config.yaml
num_key_value_heads: 1
head_dim: 64
norm_place: "pre"
rope_fraction: 0.5
bias: "none"
learning_rate: 0.00274
beta2: 0.99
max_grad_norm: 1.0
schedule: "wsd"
doc_mask: true
max_steps: 4108
Each number is 128 + 32 x the weight over its row's rms, rounded and kept within 0 to 255. Layers, rows and columns count from 0. The size above them is the row's rms in percent of the matrix's.

# layer 5 MLP up, 896x224, rms 0.106, rows 705-735, columns 112-223
size [102 104  95 101  94  99  98 101  96  98 100  92 115 103  98  99 103 101  97  94  92 109 104 102 101 110 100  99 102  98  99]
[[102 147 133 114 122 133 173  95 110 162  91 165  95 133 111 157 115  96 115 177 121  88  84 111 176 113 124  99 138 157 121  98 120 175 154 205 113  71 183 110 121 144 120 125 130 130 146 105 111 116 178 117 139 166  99 136 152 158 112 150  87  56 136 100 149 127 118 110  94 165 140 113  48 118 146 131 130 226  93 134 155 129 143 122  61 152  80 114 183 168 139 141 126 166 142  75 162 109 128 169 122 137 125 124  94 160 142 157  93 183 149 125]
 [171 171  93 179  78 116 123 150 138 118 136 149 137 125 164 126  82  75 163 115 165 132 126 151 116 149 140 102  85 117 164 127 102 109  69 114 119 128 148 162 177 196 149 169  83  95 158 141 110 193  91  99 139  91 114 138 105 110  96 133  78  93 138 149  65  98  98 117 135 111 108 176 147 118 150  92  94 151 117 158 132 102 130 124 113 134 113 150  60 105 111 100  80 136 131 122 114 154 118  99 175  55 175  87 137 100 176 108 130 142 146 108]
 [119 159 130  91 136 163 167 205 121 152 105 119  98 190  74 122 176 101 127 155 138  72 231 136 154 133 166 113  86 174 140  81 149 103  70 196 132 185 114 116  99 181 163 115 160 134 152 148 145 117 132 117 122  54 172 183 124 120 103 135 103 151 132 147 141 159 154 154 135 132 119 170 128  98 144 124 108  67 149  90  27 124 124 102 171  95 100 119 102 131 138 130 126 120 142 113 150  93 121 124 161 140 128 163  80 111 138 103 189  53 157 135]
 [140 132 119 107 113 135 121 138 105 140 100 127  97 142 131  85 112 133 117 140 129 171 111 103 149 101 166 133 152 118 133 102 144 135 136 146 137  61  66 121 123 238 128 119 184 139 110 114 151 181 153 135 131 141 120 133 145 102 104 149 144  78 160 175 143 124 102 111 151  83 143  94  99 148 140 122 123 191  67 182  94 118  84 164 148  61 124 169 108 140 107 147  53 181  61 139 190 164 129 115 179  58 126 178 170 134 150 114 164 157 122 104]
 [156 161  82 162 222 153  48 110 147  84 143 110 152 130  71 140 144 156 143 163 212 122 113  92 123  95 137 109  70 114 130 195 113 127 128 113 135 103 173  94 136 108  72  86 151 102  59 137 123  67  85 102 168 171 150 111 119 131 139  97  92 113 152 125 137 152 121 201 109 122 183  86 129 186 185 139  87 100 122 178 189  84 165 126 161 183 106 141 120 139 153 135 125 197 137  96 121  90 109  62 144 129 125 106  91 105 103 162 126 155 142 114]
 [106 138 137 130 131 125  87 108 102 118 151 138 128  63 139 150 145 145 131 164 147 163 133 185 107  91 113 137  71 128 106 128 104  81 135 126 102  61 134  91 149 189 149 125  48 148 121  74 158  74 148  81 138 175  76 100 134 120 128  67 180 121 125 108 162 191 110 111 203 100 165 145 106  78 165 124 111 169 114 151 129 145 131 143 154 142 119 134 117 144 155 126 188 109 200  79 137  76 141 235 104 140 148  55 117 143  88 103 121 155 115 129]
 [139 141 190 139 159 128 112  84 169 188 125 140 114 112 117  87 104 169 153  95 159 152  61 127 114 147 102 106 189  87 168 157 188 151 153 176 137 132  99 122 125 133 125 153  98 114 130 164 140 151 127 113 133 116  94 136 103  72  90  69 129  91 107  74 155  95 184 138 121 178 130 158 131 173 138 217 135 158 139 138  66 137 141 123 112  81  72 134 141 137 101 160  86 130 135 143 103 157 106 187 119 133 141 128 192  93 126  84 145 142 144  48]
 [141 146 135 134 147 164 113  95 164 184 127 116 166 115 127  86 154 147  91 126 140 136 125 118  96  87 156 104 109  61 115 156 134 139 164 123  65 119 110  77  86 157 131 123 111 145  80 114 143 123 145 171 144 142 129 117 129 107  56 197  84  65 188 149 133 121 137 119 138 138 158 115 124 172 131 105 119 145 122  98 126 124 159 164 162 116 168 121 119 139 139 124  84 152 157 125 166 160 125  82  78 118  94 100 127  98 145 116 129 135 140 126]
 [ 89 206 124 132 121  90 142 180 114 140 145 173 115 131 104 132 131 148  82 135 116 103 135 127 104  99 103 194 133 139 144 117 183 128 155 108 185 137 118 124 141  73 111 136 147  96 109 104 148 129 122 180 153 106 151 109 108 172 110 164 152 147  96 125 143  71  72 151 108  84 161 161 176 122 151 105 112 151 100 140  61 145 132 145 186 157  95 102 119  95 187 142 112 122 137 143 195  56 152 103 163  95 120 201 104   9 118 111 126 131 130 127]
 [130 104 142 177 104 107  92 154  94 112 120  78 163 144 140 137  90  66 171  97 161 121 153 106 157  94 185 205 173  94 139 161 123 159  94 144 133 138 155 138 168 141 130 113 105 112 118 111 145 141 160  90 154 163 141  93 139  85 105 115 165 174 212 118  30  84 105 146 115 143 107 166  68  93 124 179 185 102 101 145  75 166  58 141 126 145 165 179 138 121 114 136 170  78 117 123 145 102 131  81 166 131 157 150 167 140 141  91 140 119 143  53]
 [119 122  59  93 130  86 128 152  86 147  93  69 151 170 154 190 188  40 118 166 165 156 141  87 123 113 109 128 162 149 102 125 158 135 110  89 104 100 140  93  85 105 112 120 179 145 118 144 147 101  84 158 144 108 115  84  85 155  92 114 128 122 110 152 101  96 131 161 136 118 149 130 179 135 180 139 104 169 113 178 163 192  95 175 112 160  84 177 137  76 174  99 172 157 117 122 132 110 116 106 173  69 107 156 152 192 133 149 139 107 104 218]
 [153 140 121 145  99 108 128 134 110  74 130 156 116 118 115 162  79 159 157 145  95  99 112 173 102  62 141 120 125 142 158 123 152  95 124 149  75 159 135 110 161 136 163 132 121 117  83 125 113 143 137  87 184 109 141 117 189 120 179 159 120 150 116  92  79 151 190 150 109 100 109 101 136 130  96 173 117 133 152  67 135 159 141 125 134 218 118  93 154 152 124  99  96 124 132 140 159 203 143 197 105 162 143 143 125  77 164 164  86  70 128  94]
 [113 145 127  89 139 131 135  78 139 137 147  74  83 121 148  95 173 171 144 144 124  57 188 122 128 133 154  81  76 110 161  96 139 186 105  60  85  64 114 121 151  96 132 154 103 152 138 129 125 131 147 150 107 101 196 144 189 121 125 136  88  49 128 184 108 121 140 110 155 173  51  32 132 127  89 166  84  93 114 107 150 165 108 161 122 135 121 185  94 151  86 133 153 123 104  96 164 152 110 166 168 129 117 120 182 116 123 160  87 177 122 123]
 [178 121  91 108 108 119 162 100 123 173 138  75 156 121 173 121 103 165 155 120 110 136 122  89 104 159  69 142 142 119 151 113  81 176 124  75 167 146 148 151 178  82  98 139 101 139  88  81 120 120 118 121  66  89 101 101 112 148 168 153 195 102 144 147 130 117 163 174 176 115 119 141 167 122 118 161  81  79 167  60 156  87 148 113 122 123 184 109 112 120 124 148 117 158 115  93 146 192  75  52 127 176 125 159 195 128 114 118 152  87  92 151]
 [131 169 161 117 139 166  74  96  84  92 132  49  44 140  97  99 159 107 107 113 166 103 129 109  60 153 129 125 121 163 192 125 125 161 102  97  96 137 110 116 126 128 100 177  84 147 180  94 142 127 147 122 149  86 131  86 106 151 144 139 103 117 134 120 150  95 111  88  68 144 146  63 103 173 153 128 180 155 107  88 129 131 102 129 127 144  63 175 133 101 152 138 102 135 161  81 197  98 147  83 152 134 103  91 148 135 130 137 149  98 172 112]
 [117  92 150 117 124 114 187 155 188 125 125 105 154 114 158 114  87 128  74 141 141 159 100 126 112  94 137 166 151 153 108 113 125  74  97  41 113  93 127 115  93 157 114 122 121 138 146  97 164  37 122 147 129 116 132 127 189 141 149 108 118 118 146  94  98  79  98 126 170 182 148 157 104  81 138 157 129 204 146 105 162 121 138 164 148 163  62 152 109 117 126 188 111 176 146 104 103 176  56  98 140  66 116 144 152 121  91 136  84 112 102 138]
 [151 133 143 167 101 165 140 158  91 114 137  46 155 106 100 112 147 119 140  89  58 101 119 168 102 143 130  81  95  89 117 152 167  98 110 182 126  73 183  51 149 168 135 105 176 148 131 139 127 151 132 120 150  93 167  96 108 135  82 103 155  63 203  84 130 111 175  85 112 106 158 187  83 130 138 122 117  91 105 113  66 150 202  91 132 205 117 119 138 181 104 156 136 155 171 160 134  97 128 132 128  78 135 143 114  68 101  52 146 193 119  94]
 [ 87 182  80 129 125 148  89  92 164  77 105  83 186 128 117 201 147 132  82 115 101  82 151 176 118 131  87 148 119 111  83 186  86 103 131 168 103  74 135 107 148 151  87 177  96 142  82 150 140 173  86 112 169  91 146  65 134 144 127 114 149  91 123 137 104 127 129 114 210  33  73 142 165 137  92 132 134 152 119 101 113 133 154 126 168 145 127 140 177  72  95 103 151 160 154 119 158 133  67 150 182 140 157 118  82 116 187 123 117 178 148 189]
 [112  76 134 187 136 120 136  61 160 184 125 150  98 152  49 129 136 117  90  35 124 124 152 134 158 130 136  74 136 129 132  98 131 134 149  97 122 120  78 111 105 137 121 134 139 160 173 127 102 121 139 126  95 145 159 103 150 126  58 130 165 158 111 121  75 121 140 133 147  52  62 113 105 101 162 101 133 121 137 175 128 124 140 152 118  91 107 155 143 114 187  97 144 175 176 170  77 176 111 182 128 116  95 126 170 132 130 146 127 100 161 166]
 [120 151 130 107 147  54 127 140 129 155  89 113 143 141  98 103 138 144 149 127 159 165 132 157  60 167 150 162 156  83 157 123  95 151 185  91 157 112 128 156 138 126  85 151 145 104 235 125 155 123 140 110 139 127 140 126 151 112 106 141 113 146 121 187 130 180 179 167 118 210  96 201 177 166 178 158  83 121 106 168 110 110 127 170 122 184 157  92 126 134 171 130 112  73 135 108 160 133 103 113 110 110  38 115 195  77 113 126 112 144 130 158]
 [130 168  99 118 104 102  93 126 151 165 105 120  75  84 134 149 138 114 137 176  94 255 168 149 157 149 104 139  59 115 185 133 102 103 136 167 127  62 142 136 159 148 172 161 146 109 139 167  81 106 174  86  89 152 159 127  85 113 158 193 128  89 152 150 158  96 152 113 119 125 123 103 123 180 164 125  93 161 136 114 111 146 123 114 161 140 124 124 161 134 121 137  99  99 129 127  82 129 117 116 115 139 152 151 153 130 142 148 147 143 179 135]
 [130 200 137  99 157  89 145 116 117 136 151  83 144 179 134 133 146 130 133  78 162 147 141 127 142 131 132  94 165 137 149 131 134  59 186  89 126  97 152 126 136 121 104 164  89 107  80  97  64 127  78 153 150  86 126 102 109  86 196 178 105  86 110 107 128 127 143 115 145 106 142  97 104 150 184 143 115 121 148 109 133 110 192 151 196 180 114  85 151  99 100 142  99 164 113 158  93 127 101 103 186 128  79 122 161 122 190 144 111 126 120 189]
 [ 91 130 111  98 168 127 188  70 139  78  77 124 102 166 131 136 145 149 159 118 132 126 114 182 105 145 101 138 108  61 141 143 161 146 115  99 147  99 143 138 168 132  97 143 126 155 203 144 151 119 137 144 147 157 114 156 109 104  54 123 102 174 124 191 140 103 139 177 126  85 104 186 105 144  69 135 114 157 131  89  97 103 195 167  77 115 154 113 158 119 158 176 114 138  94 139 113 121 143 165 225 139 110 169 108 122 172 140  84 140 155 114]
 [129 122  93 101 200 140 141  50 139 111 145 138 125  89 167 143 158 150  41 138 150  92 141  81 101 114 118 118  90 183 115  81 186 142  69 149 147 112 129 124 183 106  85 186 175 137 144 127  92 103 164 153 186 182 116 138 144 120  83 105 150  92 116 119 151 128 141 103 131 156 128 130  78 120 153 115 151  97 123  75 138 112 134 128 124  89 197  84 106 119 148  83 102 148 123 141 113 158 168 176 130 104 127  94 133 118 121 128 101  58 178 101]
 [175  75  94  84 156 106 178 146 113 137 146 144  92  87 175  79 153 123 108 114 149 152 135 150  87 173 116 192 134 124 177 154 144 120 116 125 157  92 151 123 128 132 130 146 134 103  95  84 111 181  96  98 119  96 134 189 158 156 140  88 136 153  96 141 142 181 185 177 167  74 130 109 108 115 132 125 109 125 123  64 179 106 149 117 124 120 170 133 127 184 119 117 106 136  77 140 147 124  93 126 152 187 127  64 133 145 148 123 114 104 171  99]
 [121 149 151 123 102 132 175  99  63 177 132 168 160  72 126 117 119 106 172  97 169 149 170  99 116 113 141  83 105 118 108 131 137 124 106 108  95  61 150 150  61 104 126 173 126 141 165 121 125  96 119 115 124  94 133  48 133 101 165 137 132 114  94 164  95 192 163 142 132  97 104 123 121 149  74 180 177 153 129 123 150 101 161 112 143 140 141 104 129  87 116 128  64 138  98 107 177 140  91 160 147 152 129 155 130 126 112 105 144 117 200 105]
 [169  70 135 131 117 145 134 105 145 163  55 193 131 118 119 155 139  58  64 130 116 103 133 125 103 121 106 193  92 144 120  81 124 126 131 146 140 110 102  90 163 136 132 111 128 102 123 104 116 159 133 111 149 143 112 135 102 135 114 132 158  98  88 126 154 119 103 167  99 108 119  89 132  79 114 162 119 173  99 109 103 124 128 157 162 108 158 128 176  94 176 121 105 110 130 137  81 104 150 122 228 171 186 111 134 147 130 107 121 135 112 121]
 [125  74  99  80 129 114  88 112 160 113 130 119 100 179 102  94 102 174 131 129  97  86  93 152  83 164 164 109 158 171 137  97  93  91  83  60 105  88 127 140 116 138 130 135 136 165 156 124 181 127 103 124  65 124 156 164 115 120 118 102 135 165  78 101  43 131 168 124 134 113 107 128 164 189 112 162  36 151  92 142 168 127 111 150 148 175 140  96 145 128  81 163 147 139 117 134 184 110 144 159 104  73 132 169 111  77 122  25 133 182  93  98]
 [118 126 106  79 128 158 143 124 181 118 184 101 150 125 129 136 102 145  98 112 119  98 114 110 167 179 136 122  75 134  95 155 137 189 147 196 127 119  81  87  87 161 159 132 118 158 116 154  92 144 130 158 116  95 106  70  92 157 143 153  98 115  82 187  85  87 132  98 150 127 120 124 146 169 131 164  62 120 165 105  89  93 112  96 151 121 224 124 160 136 137 110 121 101 185 166 143 127 135 117 156 146  83 123 143 137 142 190 162  87 130 172]
 [154 162  59 115  98 137  98 122 122 124  72  79 166 126 126 125 128 125 142 113 161  83 161  79 183  76 104 118 140 125 119 145 180 162 118 134  87 148 107  83 137 146 125 143 145 144  77 114 109 100 181 119  96  88  92  93 135 125 210 125 117 114 102 131 166 159 112 159 103  75 132 131  86 122 134 183 156 126 172 154 119 223 117 131  78 113 147  85 131 121 192 114 148 124  51 116 199 126 100 177 115 203 135 140 207 104 143 138 122 128 111 127]
 [158 148 155 139 195 137 129 109 134 154 130 109  87 155 128  88 128 155  95 106  94  57 118 110  94  45 125 165 155 160 107  98 112  79 128 141 149 127 132 127 110 139  80 140  91 180  92 181 115  55 103 179 149  83 147 120 144 156  83 134 135 145 178 161  93 112 104 129 178 164 152 141  95  91  78 110 141  95 117  91 137 103  82 108 135 128 109  98  97 190 145  90  72 135 155 171 141 187  66  95 133 150 162 124 130 175 141 143 112 123 152 106]]
# layer 5 MLP down (transposed), 896x224, rms 0.103, rows 705-735, columns 112-223
size [ 99  91 101  95 100  97  89 104  95  92 103  93 111 102 106 105 114  95  95  95  94  98  97  96  98 108  99 100  96  99 102]
[[123 118  47 110 142 159 137 156 112 126 188 128 167 106 144 132 132 134 115 151  83 124  51  91 124 156  60 124  98 104 138 184 101  51 152  87  70  99 138 127 173 130 241 164 188 215 122 129 115 105  99  82  78 101 124 152 155  60 114 123 131 139 102 151 184 144 144 100 177 146 118  96 104 114 123 167  92 132 152 129 107 118 132 157 152 127 176 121 138  92 141 174 138 100 102 126 150 128 122 107 128 147 173 190 130 169  22 132 160 130  95 134]
 [ 78  93 107 103 136  64 186  94 118 170 162  63 140 136 106 110 113 116 106 132  31 137 148  88 137  90 165 145 122 123  92 175 157 154 121 129 138 146  79 132 133  88 135 148 140 147 162 120 176 114 139 151 124 127 141  96 164 144 140 131 144 208  89 163 108 140 117 166 116 143 110  72 136 121 139 110 245 142 161 102 131 112  89 135 148 129 160 180 124 175 139 187 178 108 145 139 116  82 134 100 133 126  45 166  88 124 124 119 130  57 121 127]
 [133 131 122 117 116 178 218 138  79 100 103 159 148 113 114 132 100 165 140  94 117  58 142 175 102 176 153 124 166 138 108  72 164 178 108 149  88 101 167 155  92 136 111 129 105 142 150 127 163 112 105 139 183 146 121  94 126 108 146 234  83 114 119  99 147  98  76 141 100 127  78 135 123 165 128  91 198 112 139 174 117 123  86 112 159  76  74 211 137 200 121 129 205 149 126 115 198 107 109 155 144 132 150 137 135  65  80 143 141 125  57 119]
 [139 105 145 112  80 113 168  73 138 160 147  87 106  76 102 134 142 131  89 164 134 152 153 150  99 148  63 117  97 121 107 126 144  90 128  97 133 129 118 120 166 118 131  69  95 162 110 128  91 126 115 130 135  92 126 175 138 166 122 149  92 144  61 148 135 127 108 138  96 191  85 105 103 119  64 152 185  91  85 119 141 147 119 138 104 119 110  97 118 128 198 117 127 120 102 183 125 142 123 154 133  89  79 170 128 108 150 120  93 138 122 182]
 [120 183 130 103 102  93 154 141 124 180 148 100 149 147 206  97 102 112 186  98 123 134 146  84  82 196 115 159 123 140 125 117 101 121 107 108 104 116 117 143  93 159 135 150  99 142 119  86 153 112 131 157 135  93 136  42  96 112  58 112  60  41 146 162  97 147 179  68 152 118  78 127 185  61 106 147 110 110 130 185 151 158 167 121 145 174 116 124 169 103 175 138 124 113 104 193 127  92 143 125 114 178 129 141 168 121 113 150 202 152 142 109]
 [143 122 163 151 118 124 116 124 157 152 126 135 136 110 168 135 112 174 107 118 134 166  89 106 109 122 150 137 146 133 152 110 182  74 115 155 137 114 114  97 162 136 122 142 130 139  89 107 153 186 137 129 110 149 129 109 117 146  73 162 110 116 144 148 119  76 156 155 107 171  89 155 118 124 159 127  89 123 117 120 142 134  89 109 139 157 141 120  56 118 156 117 114 123 117 148 143  82 200 189  86 125  99 148 112  74 101 142 153 151 137 140]
 [138 119 162 137  92 105 115 129 115  90  96 154 146  89  73  93 118 151 156 118 112 143 143 134 146 110 184 127 105 128 170  56  91 116 147  89 116 159 114  94 179 152 150 100 125 189 106 103 132  74 130 162 157 110 150 139 128 166 189 181 112 227 116 145 122 160  97 217 104  71 135 111 126 116 134 114 152  82 131 125 187 131 105 155 159 120 125 149 113 152  93 114 200  90 156 120 104 148 121 131  70  97  71  84  75 130 122 108  92 147 160 181]
 [105 150 106 128 150  94 125 119 131 166 151 156 196  87 112 174 117 114 110 180 101 145 159  65 122  57 144 220 183 104 113 130 138 139 152 105 144 161 163  64  76 178 139 148  94 102  53  71 130 151  90 141 137  86 126 165 138 121  85 122 141  82 149 123 141  81 158 200 100 151  84 160 111 117 130 145 136 188 149 118 134  90 106  91  52 178 135 136 122 138 106 110  94 109 140 200 128 170 115 110 133 135  92 105 138 150 112 152  88 104 102 119]
 [ 97 101  65  85 172 164 131 102 164  75  57 156 137 145 137 122 171 114 146 116 141 187  80 151 156 210 117 152 113 137 119 129  90  66 138 166 105 146 134 181 134 170 115 145  74 121 158  69 151 171 155  97 117 199 116 157  91  81 133 116  78 123  93 157 176 121 120 150 113 146 125 134 156 125 106 131 129 117  89 184 153  94 104 118 109 120 130 168 125 179 115  97  88  44 142 126 107 116  88 136 109  92 121 110 114 179 135  94 153 128 117  98]
 [158 121 109  76 159  88 151 129 152 153  85 160 110 111  92  87 159 131 130 119 128 125  86 122 117  93 128  93 122 121 123 133 115  60 148 114  82 113  88  90 108 118 150 132 134 180 111 104 125  90 112 141  74 114 100 162 131 186 135 129  95 107 116 122 189 167 158 102 132  93  95 136 168 171 133  66  64 156 161 184 145  85 202 100 139 120 129  77  87 105 153 143 114 227 117 142  81 192 105 157  82 104 157 135  90 125 160  84 100 135  73 206]
 [ 96  92 113 146 141 198 142 118 138 121 136 116 180 153 123 145 126 108 183 173 139 111 125 140 108 117 104 122  99 164 120 127 117 113 146 129 198 115 139 124 220 112 141  59 130  78 106 172 148 132 145 120 153 204 151 120  95 104  97 165 177 203  71  89 153 132  75 186 107  64 116 189 121 146 105 119 164 192 146 137 116 122 122 101  50 138 120 125 180 120 136 126  98 167 193 122 120 102 156 102 123 104 116 128 139  83 129  87 131 139 137 109]
 [181 176 108 128  58 127 106 124 161 171 180  99 146 112  92 122 108  95 138 138 176 108 119  57 164 145 177 137 136 106 109 200 118 135 101 137 106 106 116 134 135 129 127 134 101 109 179 109 169 124 142  99 130  77  79 159 113 119  84 135 108 163  38 169 167 149 105  98 141 166 122 119 102 160 166  97 166 156 186 139 110  98 143 143 167 146 124 132  99 138 155 163  95 152  72  80 119 148  92 153 168 149 152 104 122 168 136 126 137  98 131  82]
 [103  58 100 129 113 135 155 125  76 113 161 133 217 183 144 129 152 163 104 120  85 131 154  95 102 110 174 118 165 138 198 145 130 106 137  96 123 138 148  73 143  93 142 102 128 160 144 176 123  99  52 140 141 152 111 108 177 147  95 143 170 163 162 151  95 134 110  96 146 115 177 112 102 192 124 156 111  91 109 112 102 120 121 106  49  85 130  96 165 156 100 126  58  79 123 119 131 176 129 129 105 184 109  95 117 153 100 155 150 132 137 186]
 [125  98 181  92 181  97 189 110 102 137 108 164 115  65 109  86 111  83 144  83 126  93 115 172 158 136  62 126 155 141 158 105 116 141 142 131 140 109 135 127 128 106 158 166 131 143  65 126  83 164 136 118  99 103 148  85 114 152 159 145 115  89 144  48 128 143 175 144 165 219  97 113  97 137 137 146 100 122  90 186 138 145 107 131 143 202 127 166  95 121  85 109 108 179 142 139 121 139  81 163  84 133 108 159 103  94 120  97 158  56 112 113]
 [146 140 123 143  88 150 117 126 124 121  95 144 124 129 140 127 111 132 149 132 161 177 130 137 127 124 178 147  55 149 145  96 171 157  79  85 101  92 169 145  77 138 132 133 131 106 106  90 133 107  98 135 102 168 153 172  68 114 161 122 124 137  96 143 119 166  91 145  76 145  98 136 135 118 179 148  78 164 141  98 102 117  91 147 101 136 149 131 155 145  60  68 108  88 130 128 157 157 181 153 106 170 147  97 158 186 165 147 145 150  88 134]
 [191 104 100 166 124 191 142 123  97 141 137 126 114 135 106 148 176 136 117 126 140 109 114 115 121 154 126 119 112 134 116 129 113 158 126 125 103 138 125 121  85  90 125 158 120  97 137 162 159 174  61 106  87 119 162 118 138 107 134 114 110 117 103 115 116  85 153 166 181  90 120 222  83 103 142 114  87 168 126 131 136 187  94 114  95 103  93 190 146  87  52 167  90 116 136  55 163 132 147 134  75 107 140 122 126 100 144 128 111 101 121 148]
 [111  61 127 170 140 179 134 160 126 175 105 106 108 132 105 106 160  64 121  73 123 121 116 122  99 101  97 148  95 105  76 151 117 143 128 136 111 128 136 115 100 145 139 124  93 105  89 151 150 129  58  85 113 120 135 176 141 108  92 113  62 104 157  95 181 133 160 123  97 134 144  83 148 149 128 127 124 101 111  95 138 149  82 100 124 143 124 168 127 130  98 146 137 127 126  63  98 136 105  86 115 111  93 113 154 110 112  83 116 143 105 177]
 [100 122 100 139 110 131 166 107  80 101  95  71 117 100 105 138 215 123 188 118 126 115 125 187 104 177 140 139 154 163 147  73 131 108 125  45 166 116 149 159 154 125 180 146 180 113 119 104 129  89 129 109 118 157 116 138 119 120 190 173 162 110 137 192  40 133 116 159 127 126 152 118 143 132 137 172 119 123  66 106  95 152 131  99 192 139 140 148 115 127 179 124 134 132 168 152 120 137 118 132 133  92 149 108 148 169 168  85 108 156 123 153]
 [139 130 165  93 143 117 114  99 172 118 134 149 167 153 126 192 160  96  96 177  59 118 155 174 151  77 134 156 142  98 124 128  76 104  76 130 112 116 169 103 105  89 130 132 156 103 162 137 135 168 162 156 110 112  92 116 112 103 129 134 127 129 148 151 125 139 126 139 126 137  75  81  87 115  86  82 106 139 169  85 146 144 157 150 148 110  58 136 143 155 163 136 116 161  93 122 114 134 182  60 134 139 172 102  67  92 152 133 160 139 192 177]
 [195 110 171 153  42 103  61 120 139  97 103 175  99 148 126 137 109 113  98 126 133  98  69 117 153 154 107 121 117 156 133 116 125  91 100 165 131 184 175 138 115 157 143  70  85  77 120 153 140 142 163 114 122 141 159 167 105 112 153 140  58 115  91 143 128 135 112  51 109  82 138 111 145  98  68 129 186 102 137 128 134 144 122  80  80  79 103 148 105 123  98 138 156 152 110 130 107 171 148  77 145 164 166  57 105 186 177 139 143 166 134 158]
 [128 133 142  97 133 154 120 159 137  91  92 151  94 182  93 107 151 170 131 115 117  61 125  95 158 120  94  50 166 169 112 116 117  89 108 184 135  99  84  69  90 185 109  76 119 137 155 128 181 152 114 140  94 122 108 102 126 145 184 104 165 124 152 146 124 131 131 126 124  96 149 107 168 100 132 105 127 114  73 114 126 173 106 111 148 149 112 136  65  88 131 115 154 162 151 144 114 148 146 113 143 183 160  96 134 135 131 125 120 159 174 123]
 [ 98 123 140 124 157 108 143 137 133 203 122 132  79  67 148 147 133 114  94 123 178 154 145 118 111  90 110 128 115 130 121 105  88 172 201 163 132 106 124 100  87  61  80 141 154 110 109 169 129 101 142 169 134 104 103 150 128 129 127  67  95 103 150  78 137 176 128 131  94  69 123 156 114 137 116  89  95 161 138  77 140  97 117 113 116 173 129 109 132 121 125 160 138 171 142 136 120 120 172  71 155 175  67 121 139  77 148 113  41  88 160 134]
 [ 97 104  85 150 116 111 168 180 129 125 103 126 166 202 128 114 123 101 128 148 125 168 113  74 154 117 184 138 126 132 161 160  98 108 111  80 178 190 118 115 120 110 145 159 138 129 129 141 116 158 137  82 116 134 110 159 157 177 168  91 157 135 151 145 107 165 135 154 197 103 187  96 105 121 115 153 127  81 128 130 130 125  94  86  88 107 134 102 170 222 133 122  85 103 157 154  98 148 112 162 123 145 100 123 123 187 166  99 121 136 130  91]
 [121 155 101 148  85 100 118 155 168 141 103 168 137  88 145 101 171 129 124 131 158 158 103  96 117 131 132 165 104  66 115 127 157  92 161 157  77 121  97  89 105 111 150  61 127 128 170 146 190 140 144 138 149  61 139  92 133 151 122  35 132 108 168 138 124 114 105 141 105 151 128 181 160 153 107 150 118  55 138 124  80 145 147  26 139 155 146  99 103  84 115 157 135  95 113  77 129  71 140  93 125 148 123 146 115 124 155 124 135 119  85 153]
 [122 158 128 111 119 122 181 107 163 152  97 122 137 139 116 128 118 115 133 157  69  70 171  89 137 138 141  49 159 161 101 135 165 169 138 137 129 140 104 132 153 173 171 143 145  87 178 126 112 122 185  98 156 201 139  85 107  79  94  50 155 118 155  98 102  75  72 130  93 132 160  95 192 139 113  96  89 100 173 166 114 118 142 111 162 167  70 221 119 131 136 122  72  98 143 137 133 134 135  89 118  91  95 175 123  75  89 181 130 121  83 139]
 [190 103 150 138 125 160 195 130 113  91 113 143 179  84  82  82 132 120 105  71 106 188 153 163  81 159 162 154 125 168 169 143 165 167 148  96 129 101 112 200 117 102 108 154 116  51  90 111 142 126 138 114 133 164 102 162 132 203 113 195 113 150 199 141 154 126 117 122 121  94 176  91 157 124 127 115 134 197 142 143 142 114 172 150 101 169 165 113 180  99 127 108 115 136 132 138  81 145 133 100 161 122 101 123 157 124 176 121 149 162 109  83]
 [ 93 114 105 112 122 109 182 178 104 147 123 171  93 101 147 110 102 158 134 143 171 180 159  62 134 168 140 146  58 107 129 145 157 120 154  84 124 156 110 149  85 135 147 176 137  98 122 113 105  73 137 111 204 127 195 109 201 124  71 120 131 128 129  81 147 172 124 133 164 156  77 106 104 144 198 168 116 146 137 135  90 146 154  48 193 159  73 140 100  90 102 148 108 110  97 116 104 125  94 118  68 163 178 123 136 152  83 121 196  98 113 166]
 [125 111  87 137  87 107 119 206  88 156  99 136 115 108  97 105 133 106  68 121 144 106 147  87 138 135 147 136 115 157  64 115  54 131 151 141 135 142 169 167  90 167 122 188  49 131  53 136 119 208 185 159  61 144 110 120  95 123  88 131 116  92 157 134 110 100 149 178 194 110  89 150 160 168 123 111  66 118 112  52 129 106 103 152  85 182  77 159 141 142 108  96 132 155 160 139 115 104  89 123 122 120 147 111 187  74 125 137 181 136 177 125]
 [161  74  97 155 134  54 167 146  70 122  77 136 127 152 103 168 156 157  84 157  73  99 200 141  94  98 102 107 114 101  88  87 111 103 140  65 138 129 171 173 146 106 113 134  95 111 144 113 160  87 112 112 197 142 126 133 115  91  56  85 170 138 116 109 151 111 176 158  76 184 110  97 168 147 132 147 146 180 131 123 138  97  93 160  89 132 105 129 116 135  92 113 163 138  97  73 138 129 133 132 115 135 124  96 118 118 121 125 154 170 128 137]
 [141 101 105 156 121 171 141 163 177 114 110 144 153 118  79 150  83 145 146 109 135 111  80 169  92 123 163 131 157 110 157 115  89 107  98 122  90 125 164 144 180 119  84 121  90 148 124 136 153 108  92 183 122 147 154  96 117 129  90 114 149  99 114 175 127 177 133  63  72 159 122 177 106 171 114 128 145 115  95 180 165 118 169  93 252 185  75 178 108 147  82  89 109 143  98 131 141 109 150 137 123 177 151 101  82 189 109 114 134 134  82 139]
 [149 119 126 165 108 170 103 190 157 145 144 169 141 172 113 139  47 108 174 190 120 208 117 157 144 185  82 109 151 101 190 185 138 174 201 119 107 165  93 142 116 148  87  94 210  87 116 146  99 176 127 145 198 152 123 146 150 129 167 143  94 110 104  84 134  84  95  97 131 124 156 135 154 169 152 113  88 122 142 138 116 143 193  97 110 164 117 119 125  76 133 128 154 137 106  96 126 101 184 179 140 160 143 151 171 136 109 150  91 149 112  75]]